{
  "head_dim": 32,
  "d_mlp": 768,
  "attn_scale": 0.177,
  "init": "normal",
  "init_std_o": 0.0,
  "decay_shape": "linear",
  "seq_len": 256,
  "doc_mask": true,
  "steps": 3054
}
Each number is 128 + 32 x the weight over its row's rms, rounded and kept within 0 to 255. Layers, rows and columns count from 0. Numbers have three digits each. The size before them is the row's rms in percent of the matrix's.

# layer 5 MLP up, 768x192, rms 0.217, rows 256-469, columns 64-127
115:156093092138154127136136158129163133159184164068118119152116122107076114161114091118099112133142148164084141138139070126126097108103135152083083122136155149048079087122154091119153091123161147
098:147135084059190111133114097174079110167159143102123129117134093190081151091118133162140155125109175124113136155147096160126136090103110149121113096140147114166039164140115149135174116141111124
110:179137115128173192143089108168110145179076129126100123153144070154100140084160137091123169185148168096127116124125165131148151125159161184165165138144133128164132146105064120114199129142123031
100:111119130171104079093176108147167149126138091144147096100115086137126106146111101123152155096076051092136145148151188137159106098163102141126154166142116130082147118050178133134130152172125108
089:127092120066125163113108097111149102161162153165112104157107129130127157175124155123060139103136156119147104133119078115120170119164165227186144067183153079130133100081129139110137142126108137
100:164117217092139089112119109121092138180121113112082080123169105126113149073105145127156121148099105094167142121182130138128088118143120113103190154127092143158053126172152145182162123120092174
102:202139103161104184101101146114095185130111110120084137119124139144078142095161088083073151077118136137093080142135148150154113094134120157140150129095085167118169170096180133136144158087158157
105:099133175176144144091149169109092121181186164109129177111155097142141126133131122081146135149115137164104111103109153096147100175188100101141165115141073124081089085137172146174145077158087059
122:122078124107088159150173106102162089066120102148097068172141077106079171135136089154157110078126158085139080117115126158117174101137165172102148130174159143188173164148126108096161136145073145
097:126119127132109086160105138153123099156148127088126136139104086101081160142148144109164135143161125141136137084075149156109163196184060137162162110155152142058127123061080084157107090093173105
107:140101165096142084086114138117126164186149089107138141133086101118162156140065107156069097115076084089108110112140076121115081109155160135183103164132066146100131164125122133155108134155148135
100:088085076111099166109097157167132110133087146099170166154107108098084112131118120134130160061140158158100158121144179120112116113102129095108102130117131117095132137116124129161155161130098165
103:129128101126155110106136064062041091122112115140099088108129139100103131125100112075101043111064189126092098149168155107119107134148143128166132172126140181154110117151117169162152144109197115
098:129092136138194126159077081135069067156101143077125077149141102207085131081147103197173198138159111090095109140160149179104161187125121155154151161110140133122108088168099136140137140075113128
103:150134095120130076134101124157118104135100157146140110099117117189184099155156146096096144142173118180162112160137096131147187123161152159152127074109109116159146098115118176178174151107141100
095:177148095129101193198116143111156133126116138129145125167182148116124136137183134145105133067076077150134137163089175113136136124137116112154135109120120152201127067140134100117150095126107113
094:176116139173193163138051120088114194087164128110110152121111153126098132060167088133146120143109133156125156068184177133161088161110118113177143097117128164184121138114134133117085102151161111
103:112118108080086162147095128152097111104060122138110103147142148148076108091119117123115185114121134123126120093151161113147137076159115154147107144140151118074124130142122162096110141123105095
090:157116156069072142147132169154104124139104087175126133114167177136152129097132101135125157048165128113132157155156165182112044113165124093096123098136141109135133142109111114159139162119119119
105:107194183132168116110140104150067145120126141156098098147123163085140121131157110167108225125123167136131130039112132148119147113132076150059179155097164103137151102158157111106175090071067086
103:171119129070070172049069145121148143090126073136140146119157143140052094145116096112141174118109147130179080121121100163127135097069123126216091107179131159114141105110138124138136191129192088
096:067110161119095118135125128143187115125140165139053101123178108048106154179115120132091106093155112152177063167112068146144135133114142085156186138122116116116149098129082140142114133111154129
090:165105140133182144092121077082177109181136107130096138089104191104097171115152072111105167065156141138146106095114157147107146145156072119132147063123145158094123185071129113145101107182146135
107:171156151105114108115132185083120123103102097103093123106120146102085148188103142151160123144099125120098129157193061151087117102052109155123140118124121125185118153085090162128144080095089096
106:129158122156084162125134161088152074128055079160104100168116101133081158088162089140084140156130147139129100061067177157084055169121132124128091130093167133154087117040094205145178148157094130
098:131132152196147144155059153128111159115135113099088109117130177111089153150145141142079151168072114122089143128151175116132148059119151108172131086149155146100119111148099125152129121140129080
097:100127074105130158092076119103110130131186134099124056115073134058154143140084084126149109125186169142138153090207153141186129119135121136134168131132077162149121083140138086102167127206113077
097:144106082081136121134120069146160140139154082085143134138150156042153119125140083049169108127095177120087111100117117105074120180139132151155187104116141131147090113089124148127171183138120143
104:071154094112162231105097111153067113099147085088136151135154134152155109153097069133102114149166197099105089057153132142064145061103137136098093112105102137157152160114169166151127088133127160
086:130124127145143015157116116174130152166119102116105150089230104124110180085084096116110119084097096128128096121097134162132097094072148091095134160123088064163151251162176123103136132150129095
096:131119089147131171097132054120151230139062131097111095094164115181123116151160089114111147165129051097112120153137154135138146129136093110130181113137111156158156122163178118172141098119142141
102:123085131067113115092132135151081125117103094086126089104109082118188123120075175130176153113102183101098075119165084091142135083118148148189099135098092101144132124141113177173121204122137127
106:179125152137144101100098145114088088124118120122187123122117117162180139152089123127076092122059145170126056103102080108087127114174157125130163145143144126108073132080149135133139150169101183
100:096131100060092082125090036160081155115114055141121156198144101136072131099140117095116136026120156111112192116120136141093104102174045146154143103119205145197159094153074138130114144118140161
108:079167121138148133066131135129136131123170127078094107147073176071188102146129076123134184110136144122141077131132061106185144128146165148093216129161155122115114107111075174115089094114091107
079:137198133107127070104157164089130082096114125153207115095105147140142188129108068114127181161084137153120157153113177129094147092104095134080082140153118095159140081116147140078094149177115127
083:144159104163171168163126058142208126157127162106099054105101168073134092091163111107149093131141127110088096089186176057160117146152090159126114146121161157137116146133070119188156158097129101
099:109145122088059089161163120095093104091133166101139096134198124163187182139120043150100105126102134195140155098180125136137126153064108174103068123116118145154139120082155074098140074180144144
092:108149119154158165148132143118106139069148089099102121101136156147158164111187110139136158095163142131149149178106160092128158084123129165181174087128139177141177190119176127155120128160139119
117:153199116152102172121095090139127107126147112133113110144158100108180113145133182092197174091095154161137146118141062121168075154145153144145061115121099068126137105169092122163150145117122106
118:108123071160145138100126159109133110103101125151181123083153087109094128098123159144098137128129086103150097122206102113142111107175100128129131098176116080154065177170149099146137202088152075
095:106131176071157093110174115136124104143193118173100125163187100066150154085086153140146125183139113049131091130110111160142074123138092162129093099148117123093145150161156114149108146183150135
104:109109053114095137094110179184079158176186117138094141158099145177120146153155140114062171121116139134139092136103090114125137136134118112127110140096075150075094057137147156125131069128180095
100:089113115152115064107138166056166192127133063118129149112082105080139189174174121134143115077051147151115128138105152127158121137112125116116115090106147111109163153114128095101111126134172118
091:152110117148103070036128133158104133125118159112099087092139088165066099154173156180134153149095143161149121123078129152187134125126125169176110157137111158143142131131178100110189092083063141
085:134090090108167170144138106132110132177079096106160126173080112127134134145121169149107135113111168176151100132117188096131162100103135136133137085089152197133153086145138116130084181167139092
092:097142176089190090163109153147124063140080142133107102162143156161135104156113135143140116189094173093172078119111160119068119145061117163151141147085138102111113147102163169095080132101118150
097:190136161074161149129152130191105103138108113143163122138042132112148135160133126130167128204124116166121092119164180133129129127079105163112115084132159084125078132063136108114144070119148168
088:064162114116134110125148077117133111118209121176113126121105104153099137128111130129154114093102160154212090135118148087120124120139119094171081137144138139096119147143130092061153142120202156
089:141116066131144199143118082193085131100145177169131163137097121098068128156127044087148137114094103161117144117147112121180174137143114115102101124134108116151123070142110156094117193139120183
121:092131200103117126086162110141122131115186159072121085132137145157130133145111144148113094146133114193133131058080121160112156125104151120073111129108128096143095149136158228167146120070153103
082:142124036116072167106207082139134135130106093130174126139194149112176114140085097087154146155149147128106090122135182119136084137085070107129115110131119203132198154058139126213095137142164081
104:184106138133103139114097093087139149165128098114112132121156138174156125108141128140031121107111137173156105108158149155135119129075132150134124132080105158123059097095148141165171129158135109
086:073156076121123124151104162145124083078150137128089089109135165125137101114104208105157100147149109120170176123088111110105103099109131114193187090107135103148101144133096142158141068111145087
100:131192029138111117142093133024134153129091096073108097132147123129094147125146131118109138105069163192025128141139145090123097109132171132073119133172083119134140157087138188150168139174103093
096:098160139070103101114115087157113132099181094095082105137096135160119161161113099068106072129117104128142079161141137143202099113144119197069136093168091080126153126102120107167151124147150081
112:112127156147154153121105096076063050060128072122150094150141125109093179114098107085131166167165162172151190057095163119120125101114115116172153099091117180159059100195157136102135152143102068
093:149117147117099172097169049115118182147109148132112098168126128065224102091135144095127147138130156124119110102084131120122132136165130113128197141108133137106104107121162144200204113117137124
092:140081059114103081162105117081139186126115097114112149199099159098133126125120151119134171148111123153167120182115166087157185181139090103135147148095129153090127133086156132139141162086102155
118:110099178116126107043152152081077146123143161126183095158133127120140113109121118139153141145105169091123076190086157165159116125154100147085124110201136165102125152093165130156197165116100116
116:088138073115131077075165152141096104056162128138131124182170108168151080156129152144145097102091145157168131170150059150104107092153160131140036128069169146061134132099174113115092153100197088
115:148146163031115158146059176158123206165127111128126145139177168124147162190120049148101157119116116166115129117103102149141161127151121151100110122089120148102130171121102091148158067143120098
111:162132125142138201136226181147141154173123134119148112220053133121099097187117128170131151075107116080149082116138146112088076114179107164171072149145164134121126099107171110132130124143142065
092:095147071140087115080179152104068137111129118108101205097130130117104143134134146103117092165084156124165132086130121189153125115129128142128091170111165149130113124142155087135137143148143137
107:147202120099161128112130158168159146134123160137174153074057063135125111147077166174091150115107130128119133161160184121112131098132035175154107148151157200110087110127102155180146129079103138
094:149179181101120104142091146073051156186134115138139134162069154148142169126152134133051137164132106137131159127121055131152120163159089145242105091142105108070079091092163135138171108153185123
091:114125129171104115125159104104079131164161074118113089147087112117092114160118162152134150087092105156121139132119133087152167134043084140199132112104131151124106168104183104137071129121150132
100:117146055162143088130135149176087129137148170139101096086103085136083130153145102115124132154074156120134136178113130156099120090158096124123157139145101140122121092190172142119146119145132086
104:113147061096137154107161131111166119136129096124087140094178124129110186121158112111129194113145144143177137110137128107093124115185102134082061134122157139172119115139123143141108117131130175
101:183080125105169106100149108105173143089183129113146108139071164151100149141149079142138134118147130163128147160153083103163149150140077102131119143070127184158154141094114105082172145121184091
088:119146106096133144151093128099138182126165140132124103180172121103124089124117136139109152081094150130149161166144121128092127153157145103054141089148086159149138150152131103120135110175137129
096:105111078169151110097124140100159162137099173096113117133215136115119110146097201050085115154095128118091127088127153061092143128164125186119111130141128101116164134126126139184103041134110096
098:137154115145150111117178112102100129159160136132109149180117074133158133091134195146129114085101118119124139151158161132095090115085116137168156196157140202179128108123172197180142114125095097
100:151186128141102116170145106142107186076129162098075151142119127054078137182122137122145105172110141098109080037174102115166177163109125180125149171124092095150184149114138085077123204085151140
099:091066144161169122180126095126136088201165155155127157078148118141067114102163141115080119094101233174126067196190089129165143107095108125158172149106179128072143127147114128152130129111119085
105:114125096090182126103143067141081135131118104181181090127182160084138171164115091073114111127123088093102122108151155183110105175089115168078147104108127125198149169092122123116112076124060145
101:116133141105107112167136128120082102155106135098146167077089102125127136118103135155120122092124156097117093175128148132168126114173156114126102133130086066139196156108128114164125090083160061
097:145133127136073056122115171123094128135086157130109076126139091136152162138110111087077153161157126129126081070098085097154118131139126151121141098141116173165097099088118116128121154133126163
083:168184193042124131046084120096126123158156130121120145111178101108129133121104092134112092133107147132127151113086111207143059158104145118125090139142113155213083141111115146134109094109144147
089:110129090177125111053151160161080123142132126140082132149094105116167123119120121118165161112167173149147145092163136053102089165156149171167132128167130175135119170178104178125120138111124149
108:160174177152134128142120081155151146168106122158110070152108150117146177161113075145131132142097060143150126186144114136099145190160128157148137109126145097192095123186134089091112153132136115
097:109138115157168132129125121120166138107098093168167080110079124122066116102102099228127134124160084123123133101145212101163134106175149116151120122088148086121137071117139141120174142128173085
100:182126159113123045083130121116124080116185123102166106113128121190107134100077109127136126086134110190168169113191134126136151099138166155161098117117091148109137142061122113089162113148134122
097:121149097089151207118174049135153049088141183158150154136063133204078131124105094093109196097116137188111150143149089154143193182131079064158088187097127146088124110127124166160120140064097136
114:105117107146121137080123182159129138180150058125125149170160083126134087120147103155137095085090151108127141094127077084177146133156042163133106148059173132104140135117114158088119159138107156
091:150126140118159172099195123140022148080149090151141108130117151172097135224115114108198159164117122176133123178118120114155125160168113150105064163171159154120096166130119158090175152089151089
101:114105168121075139133144114152128132118171101155103106154122170159128173101093090148109133115067121116188072107078119093029103133143162159132092144097168147143124113148138072113134118141203102
111:093235143132161116108118099135168176100091171098084171102158084126103131146148081084154151107089169165151122141127075152119089160177180150098141129125161063139084102156116117170124138089111129
103:128124139170112065077152074108184077163094168052159137106159137105067191129114194102082163137072088049101157142118170102131141157082107147177082120078115174150120093125171111120135097086083159
099:075147083164183112128127071141198103129136170134121151164153093128140210109106119132098117110067100112137138186143081146147192139123140082141154146168090137134107093136163151109139129145156147
100:136163151038095127156141205100133114107107127121091123119095120181113113164192093137140180155156164077111118151149080192105141105134161147142102088104084145108093124139099116187116114113178122
107:060126160107088105105161088127124209090136096084101144139165155157133142076137142087114135058136177169109130115112131155086098157189106150105124160103120168072193131129139133124121170105139100
091:146135065108070125140138086073098170110179210107133136125108153160173118093117132103132110155101125149085123131117151097137049087086113165100170133106080139124145097139083108130179138076097141
113:160107120087124109155137108159118082142110114167125128148151141120113131167145154135209125145152093177153109122124200130182130099067177090099084104149112163172049131118133127116065156156184132
120:159149154073101153130124115208129171089127121099169128110071137131137116162150125109144132132070110147140048136136104176134150065147151070087127106134118143143140207167110096072079182112162084
093:192190094114093151127148116163067138124089104121115148074121086136162094160219112144112178126179137127161123173078090128082169139112143149128194098128131130071172131134162155138200149147176097
092:221144104116107082118120154189134113145173124137115101168111166141087106135098149096083104154119126166135170190175120119150134114057105110118106193123161118096176170194130141115153126116127101
092:148144109176162136109132147141099175129132150133079109081139127088117165143166114129145115125117124123115104105109082117155175089155183113133130135117105110135114169043132154081090136181096122
102:102125134090180123111115116121138193126204133055070105150086109109100171102170134185091120116121130119099142093116178092084165152166153156139190095152171154119107138117110141130124083122042129
123:159083089161107152146133170170070138114179129091123164171115174126114207078109128108085170081124186118124105139099129161177128115154087166152122098092165076108124125119113116137103132158131134
095:108150075098109135137131149108130164137091092090191140151085103196112103127142076091118072120134094148136048071165153129198170164120156147123139069114138102136105131126142162124167139169129178
118:154165145090087187096126151094181186182192119086048134121112179118097091111150132089108116128167093105118077155152156150115189127128103156136118108142175111100152136114043092122126084113144078
099:157143151129112150136167111084117135175144114195127114153181129200102174103098113111097063105097078117174163170098120107098133130136175136165105110120157144117122171137133133180113121143092126
102:104123097112138132127135109168111130121171106123169097180094122069093165102062123124153071071103146130149134075144176119164114142072133098089167144139111155075130096183099087125098124210105174
092:154112138097093152095175095152076184133082063165133162152132131167127139109139159154075184140118102158123099149113105088157081107103119151118084114073096154146174088122108080170081145132164113
098:124143168147098141117132119184099152123130094159062122104081159089167106145168098163146121178147144120071180147122067113139124083169120172197103122138165136152123076146124086178138141125111096
111:130109122057134089149159123113064148165142150115102112132123184139074204071092106115108078117095149140127126157111138071153125089152117140079138063144130152136091139162101113120113106164128152
107:178126111083139099087103133123136124162119112126156103097138123200108088106110119158138133100115112078121133158078112085157151060142134114087093081172106153151136122145134182106152138168146101
091:158127142165110156097171123123141085121157059155119122139198150097127097114095120100119128091121150064141165077102114108184120121067117152132146066086124113133161117147120104107185163079121160
110:142119167125091154101186177149090102118142129141081180146197123099167096126097091192145172116149110134154141070150102149140121148148140103100172142063104097130111167110167062173155106118127101
101:221120084168130113136134125177116090092191126094120161126125104176036185106103070169086126140120073069154120084174122103116110172077147053154159108161112190133096127118118133106116134086177151
087:128076144108133126115100110089148072149105116182160149125165149151125125122094172134133122128169146119092118164088167106174166160061183169214127118113074131031069092114135147146130148138135116
094:062175100079127096135115104154125164127197083153033086097071058136083137104134158120061131128128156168159161161105085125150120068165113183215134153207136100140083120119169107147067132122115124
096:100159075133096140183131142094104106175117117137167120174130153142131153096122110101100118133174099153186125116113118074137190121123141141085116094129139069132150155076179209134137124098151119
098:134125104145116139117146109074118095146227174084154148154129117099128126145088116192126168135168115115056116094118143153118130117142145119142176106133137175114137139160180185148175119088171097
097:105131149079116078139167105060102121132134163096145118091141100135167189135177141160105151049120144126088173118147149101184066129130179093116156127189129087159178106139147143112146073080114155
095:086095102105110072130142154156080096144168097133124078101134124163179090129140104079134137077147099135105125123105152132106124114139113097143138166150156082092107033173107135131113157145173141
086:120124106192090115066199114192130143139072100131072114062107122150123162140115144115148156119096183126127089097135082076062150176121054094119161125152125098127119122156071090147126086127147183
088:124168148180129147121154151109206166120107130139144133094145107164114117122086062168081096140083152170088106127145115088156055119079158138146161112127133120146140140146094161125147117200145120
106:118163107089121114119153147093157131101123148099134116117137103122165099079133141101122148141101152135166122141096102163175199163104091121112172169167154106162116122170089175102141168114108104
109:181110154134128164107114091124149154101238106135142130095139140177096119132138151165158067118076174164098147125123127154138179095071088141163129149178131122110127118173136150094134107088071119
099:114176091134125136109131127136166054113111144078108156105139141055092112137174094047131093168131127121078141162132135087164159124180118160089163091095102110085153118117177095149078091187106107
096:142214117158126061116102153095114163152171119116095131083142172108117092135138168135167098153114162136183158101104120169139119103120161144053118197165151154134130161095122153141182145138106070
114:093174121157112118106090159050137124126116183090113163136125113141102164153121136106119156103118132108115118136143149124092097132165132167104176124155159149153194126094089079175093166110168123
084:137102110114146154137106132136134093120140087121163101129162115126164115159174085132065114123141079066182147150131170146089111147145101121200152093139141124140122151144117145155106065151144158
095:146149105082170105112136143077160130111147146121125093068123077075111182092098159105114171086080158147159140141143050096149096152162059122156111168158109103082129172176122134132166148175052123
103:124174138144139055125121170116157105158156084129092163104119107167122114167168208149126148087158127169131124081142121139099199155172091102101173109122092148142120117064144123161121075151136104
111:143099142130085153081105153170127206107134136135141139152131135120123156132117151102097136112101157219151102091116090122135138106109096125175181130117130219123093137070143084155243128130107074
093:149123088135104103093125096110185187156126124100147130132109162124173198118103121102118159153093062075163103202133154153180162126143133166169120111114150105124164070182165142150107161073151113
113:088195109117084137092104173157092170114108134140149165113135106119148109140081087116183116123134175169091051102098102125146103158086111147152150062173167138148106160138190171152135155109107141
100:077065097064088138142113122156181145150102088085098059124119148102121155160117126145119182127187149129175063136129152113124148180079125196183109111112124171067088124108177111134176139147073163
090:188102109125073118144165120123121150056119154135101057138115149127110089082135171123197161198117126116163127089162174116141126093113127143079136084080159084154128095149102097209077139186138113
098:139189122158149170142084118154116069156147067099122151098119123104088214064206104136121138120055147049116125126066147109160118098106124154097170111155119111115129122210120118139123091119157138
107:090229140156172125101150103063141125110107070113132176191125094184169155113093140119150135092117125110086164101152189078065113088154079111135163182094073158165141113129078117139123086148121145
077:119120108136168180143141050089157139176103111119163111146220095136148133124139128120132113131141186140180151141161140114122165085190086148125098122152136115160136120077109081192159114144135169
095:153158106101082117081186175130142139142154147100153117119196163113082083103137136168110161176143083152156119136074183164145153127145102155136151132109142134142167119105073142119148092126144149
104:143184131150141108087143140136127086135097092146103049213098146093150162107111102105159130124095110129119070171082104142101143137133100129093154148094131121161155092067108167181157183140094097
101:083169144092131178171148113162117137138081151057082138067077110128142153092108183140132138150135157141116118123119069108117087117111140132162154126166113084143167067152129139162082088140092097
096:157147172156125172136123149173188129155165124145125097183138118073127137097144120131083131137134112139078077114091089068144133137163102140150150120131154071097102124134114108099136100115190128
118:151125120084096131156092100164151116187167168021138159158129108150140138109107160144110139092126160142139117169117138115076117125151126169097167097130100066121095161141121075083088146121149131
099:121072123148122154124119086098145132105135063165093167064090146121127154126140155124129144110152137144055099157138083098121149135161152175143099141172123118134163110101195122106149117098052124
089:118136086091134101169155068151102157180209121118091157131152148062127093122168180122143146156157178091142086081168111099132130132138111113147147153122120121118089173107180081128115148167100142
110:117155144160177090171051126157155102093185101066148084096206126204146185129130164148122143151094116173109130153148122138142072091132101112102108138092124137078112116099141108131093076037118142
106:064137159177149167116144124111121109162137179116132172089138155155191205108130130141178128110122161130130102086070160094156127131151158133140107118137100096104093077142089165152126154156156084
100:129079078101086148083149136084127169050127116074117104110139135088113106128132106127158119114109167196122088144086135148196190120074140115160127139144146194101127069158119143121054122112106097
095:114143115063094102194120164087130127134124126102170110124081145126107081088155152097144186114101138100110091106161130132158150139083118131153131133136133194127130129202173133134113130103126137
097:091134127065147126109134111055139142192096096104133121147160090162175167101142165154073125130159148063132139184184097132129107103213117095178187172149108152104130110096166168104146152134109103
095:161169131091133132112150056142159119136174089140123095130119200067148108086144093094102124063140066144139069187148116155090170162137162169075187180090188187142095139179126136134080141173081095
115:125118112132122125070132126098163091106240160124134164160088065133114094128161106119138124157091184187098118134188049151126156083097114121125115148127129154095120073135154085148174144120152136
098:118108171089150044101060077124096157134132166167105109165094132168169147091115132119136166113143223127068143151123140164129130126159166170161095106126104114109116077094098133132096213115153104
106:143149129157100171074159116103107109096131171124082154115147121104054106097165150101103160126125134148163107107148118132147162075132112108141126155125164126132151140155130129085100133130184142
114:132128102100123060162098061171116085152156063127083128120164136204106135148155079108167104148147117144136113185111130107121128120120075128102119121098141098189133181120144095165091110131126129
120:130188158144125112141114099060161127095108112111130149110175171116174130168118141161115136125121111126128120175085110109147096149151141114129148105048035138087145128075102116160158126108159128
108:132162100096104163128125165081146103169127113080178132132083099128102103064083118152126106134076122147114069134156167169107151117161132141104082167117076125156098146150094131152098107159131113
100:114132106169106133092165114185109176097157080109095151123102025152145140116133157129139125163104074119117153154081223076105126131157114114143124144164095106081128066127185150098092040129163107
104:143123096092135155156145127167098160087182156114175166121174099142143170108187114115103086148096116184104141122128099172108096146184096136067145141111106116140141177160113082126084084118147132
083:129174126144026170134125200142106127165143109079101110118107108068116125100144167092124099152115135109076126081154149149155125140109115203102070118110137093160122104098106075131079091066121133
091:127185178127090134126120182125158097162096117193085164131140151122124206104115123104160124090120145110134095114109156083149124135122107092087140109107137171089059165133079111145168140138121072
091:080121152159135142185185124156159113092134161120124126111111121164136127075159153127108146122102144156104116114163094139065073160067121156161156173081093156135122132081166145146100140071191183
094:160133157125114136178102101177117152099148076155132153157145116104074135118051143161148147115125131107063091153162128187181104118094135180140175178154180115122123149152191118142138148131162091
094:144165140059102153178117096105132111169112099148153134131166065155109100113121087135145160118130167158124110096160152120124129197111066118142075142141179078155112146155191171121111120102136149
097:138089074147164111062182160090148109101070133177115131124126127128132171166091135087130124162153138125123063188124103148089117139090099116136161146095184100172107107105119167152113119168161096
109:112140099145108162161142136181088129110136092154154123163115126074078135117099125148150109201133090123146114119170101101165167094119150199134130097102127123113130163090152123133156066137172106
092:162149155140129118084099166115156133194162124169093098095170119147185137139089178117085108125108107093123130085158135115111143111125039116124087088112152147163102134090098090169198138131169148
101:188162132221053163132141080145146124166178170104129211115110117117108098143182119122100121158101142112136176126134121119122066098114089144065066061162080114158101099119148096140146109182132092
112:122161092103156078089129148148010147132082166070093144145134157104080148145152118109110092101043172126095089065088092165110132102135103170137181154129177129085168165132133067143095134140126124
110:137131096146101136162149117084089131104112136136160171096110108172079120090064101135094120144089120157078094144102131197140126133133169162155204102127107137165174223118128047110167145036100081
093:113186122111151170156101179120070049133092075115129139135138130112156228133120144106207106120103184139068052103120165139119073137114121152194140098105109103128192062142092143112110093133123176
093:193128146174146153066052108132099145158139148095163115074159130149165151121116168131109133071127163187188074111079138155114111127097102153151133089146147129156105065191150167146083128142140172
096:167125121128127140078117085143101131081114127139135081144124110172063119117095073086143179140100138133115071180192121146117085142141131104124063123099135106139056149190138163138102145137093091
088:194133110118091079131145110123091113098147098086196149095151093162090129110148179138090113183180102157133126131124143152070053117128090108170116135151096081177115150194165185086159102158130090
095:170186135153151148119141118130149152139123115071148084090135107121083126134232129125107087171116170120084134129096085141067093089131116104068164105123112115143167127118174121176142122104159198
096:136123142104140108115141133112136140123143076138135138097164144136126155148146096118164111186140135169081025163103160072163094143067129163150156128061108141168205151070161085088152137113097085
088:170145129127080099095177167140159101134138104097137171114117141115105113092086176089115076145146191169074131107122136082167099114119130136137101173125140137173118088070092123141140180142151146
093:144103129079107134073102108142127135123085118070108118153149085135118149187142047077157164138112135083167147140146191130169082093182075152134155109085095065121102066135164160065133160116116157
098:082121043081108115097110151134115128179106124114116146176190102113163093138076152129131151071068080138165179124147110191065128115156097182118086158117142135141090130090117141116074213134135205
106:182109111125124089131095097149118139132106187102141080175153087134103104123111134112156112135117168117134101091082225174220142082143080132142125155170145139092152131101105087156088109163134111
100:106160114148153120075099140088148159103100093184090116164146108151142090166084082140145117179063154129143172132158134124077109108157070116142095056113135181126189118088155102191197109134134148
095:136121106077136072178112128108158182153117123032138138172116146149128105156130159104126080110150110139080167136100094120056123090111238157172174144135085133127150090157146093095133145152205137
096:149092145150135163149104130148090120115163151093128116126141058177094153149090083132119170134119079148155177142207168076114124144129101136169066111112180078094133198117082091157112089139132164
103:124117136084116117116172084178065116109102120076083074081110123114120142176149155154059118098133141133159093044118159082118125118131150130153070145206147148137144102172194181130089119130095135
101:151134161110140104174168147191100193137158195085105184152075170096128153138108137135122133073115167162095118092120168140111139102153116090107135111175086065103132135117163128082117123145161095
114:156167086109139075153112128098069146149157181073118103183134132177042141151103102186102151104136055128139200164133117103126091192141127057098133109156122102183149107171088103122077071117149146
112:124114099129119082167093064121143001178104119112127123130134113087133158100146145075071067150126118180126089135197071115119109138197197179187104114159085122081143109138118110108181120070155143
106:118154131073104101086172165114122151099127113096069126093085095120078178077112133132103142183148189106083141118098124155124104095165165169114130202106125133143154142116156138125147181154151105
111:140138117142164142123105127209077096151103124127084094102161129149138121087149115123166173138058160102161127144077182089167106175142103151142159127096139128145125165149189150123087114089120091
109:147190110108143183111128162096146118121195124101179135115121102100109120110054125149069165100123129130100098126084093166137097109134117143164091137153162163171075080095124142092137147109081158
102:148100048110093138154107107173128160137112111139163106135172131154136110132176158096155136182144186156095136094177160119119122140148131158160111175097120129139126087146149152056110138120190127
104:106140105129117125135158141110095147096157087166164136128141147167077112171137137091170150131129158139072126103101119175084131118087104162090121141109129168133111150088072150154106148136219147
087:175082143115098160127081113149079080195126112101099143166136096132139090167090103109206148111133128163117196130153150142102151090095177204143111105169071132127119138133177125130107120107014132
111:116145108187153140066119062070123173134143165138081116148176140097137105117157150103130181157121151124131089149064098096108120106117079156143113122092151106133105107157172093101137074133158138
100:112154166159056106170116137179111168114155083140077073122212146149111104077129130143095086072101108157190136124131150162149088154168129161118101121147133122152171163104124106143168082138069150
103:161185123093147101146104174099174087149143115106084118061175149118104157076100145090109152155077140117164137140145114129015120116102144089111144135142159053143165092129080072119102144050146096
109:135173172075117095087138147133162147178102188180112124108095126119095164143169167120117172151125132135146125149162168101130061146247073138147144134108153139157101161147140157130154163149177151
097:127131131100166120181119093198103095095168131082111127175080108140179137097101138147113186146165152144090147130146073108117081175167097101130124044138165134130131149162150157140153112156090169
089:135163157112096179127103177126115197142133110093045070193217115090141095125114069126143155130116068126136126144125092120087114139110177105069122184108159099157169098118105186165138138145097148
113:074196130144141132089110227152087149098131134128101079137109139119067114110142133124199151117123123049180107149124081184112124083152162147187123129164169114175165164122125127162139150150068171
110:125105160076103167108103174158129092082092078052187130134107160123200133136064106142157129128160155110015097139112142115141072154174142129096179124101120094124105134130138167093160166133139072
102:144121115136102112083106174109119060143170156098138109162076132152133163104197110143147130154140117087065151141077154089130092146094121090118108157063118182116128151146092188134164172103155121
101:099139107134131146118184132148123088139198169090124064072175140164191107142096144190139101134154146099074134146110098134159120161155152108115121162051090186180139185152136098094134155112095216
093:109073106111104114130174101081135113144150036140153138139172093156146122162122121133159155144084166151132131151146132149130162132184082105151133099142135152162101059185146146175085133144137065
095:112169176124099161115109109100126197099103094156144129164155117079097171143119136177130134082121122128115132099110127120213144193117152148107108109082177104177127056152115118105088139183111125
107:124195145108088110184049181104141151152152153102127142162154050143114154058146111097119108104101146113142109125114172161114178098108187222138130088156133115182125104091065165152091155145157139
090:119146141168160115084142139139131097128110134141082151155129135055121066143104071145099125101186107120116141097087142131141152130109168163154154142110078123097097139148163131140120103209164152
097:170145131164142157045151127119137139198170224088151057113116141163136130142100179121092153111158127147148134139150130079099153158115102128146132110172123156147141089166128102117070101112099090
091:128105105146114122097180147122107121100131112123203162138157074128182126088129179172124123182097172076094142152079108169123136120132096193126155110117185079162105104130142128137155168137121138
084:155119079105051121130196114181081169136155088136075164095144100097098079096172152185144123141102103116160118112119141058070135081143052121219109147106128086141156085198110107115126135084137064
091:154107101121094184110124143160092100159161106112081203132152120093103090153134123116094103134115148124147132183124163099138127096114119199145116176104113059110145116137155153111073087163109087
103:082129080211104112110118174074124106123120088108162097063101130113133145130153130141108093075112168150117110124105111066120158163114129135141141060135060172110146080170127215154133147103125086
098:158159084115108080116144093128099130171116152186091118133148125155161182145094133105099146086116141153145104070099183066161105122160144126113155107203101155125042131071182080166191097163087103
105:119155117112154156106092163112138151084102144117051064135168087130193120139158074071201196124132172137160134095174105123114158117122127110104096117101137139126115097163149210107086109120132132
103:146144106120145084092148166079084149108078162161120079139127137175075171122153137128125127074183182121105120157148191142154113111121157106179090115096091095164148067173179121085126196076116108
103:123151069132149101105125151094135093091116077086116088188130112147156086094127075115160154146106148162095105219156130161118095137154158140098100155094141150069091108189105130100117163179112118
081:114147142111076083089082129120156102137134172145134093080129069144124128066169106150150198175072162121069060126129115071116115079138164141171169115094110188138100113136174116121071163067096114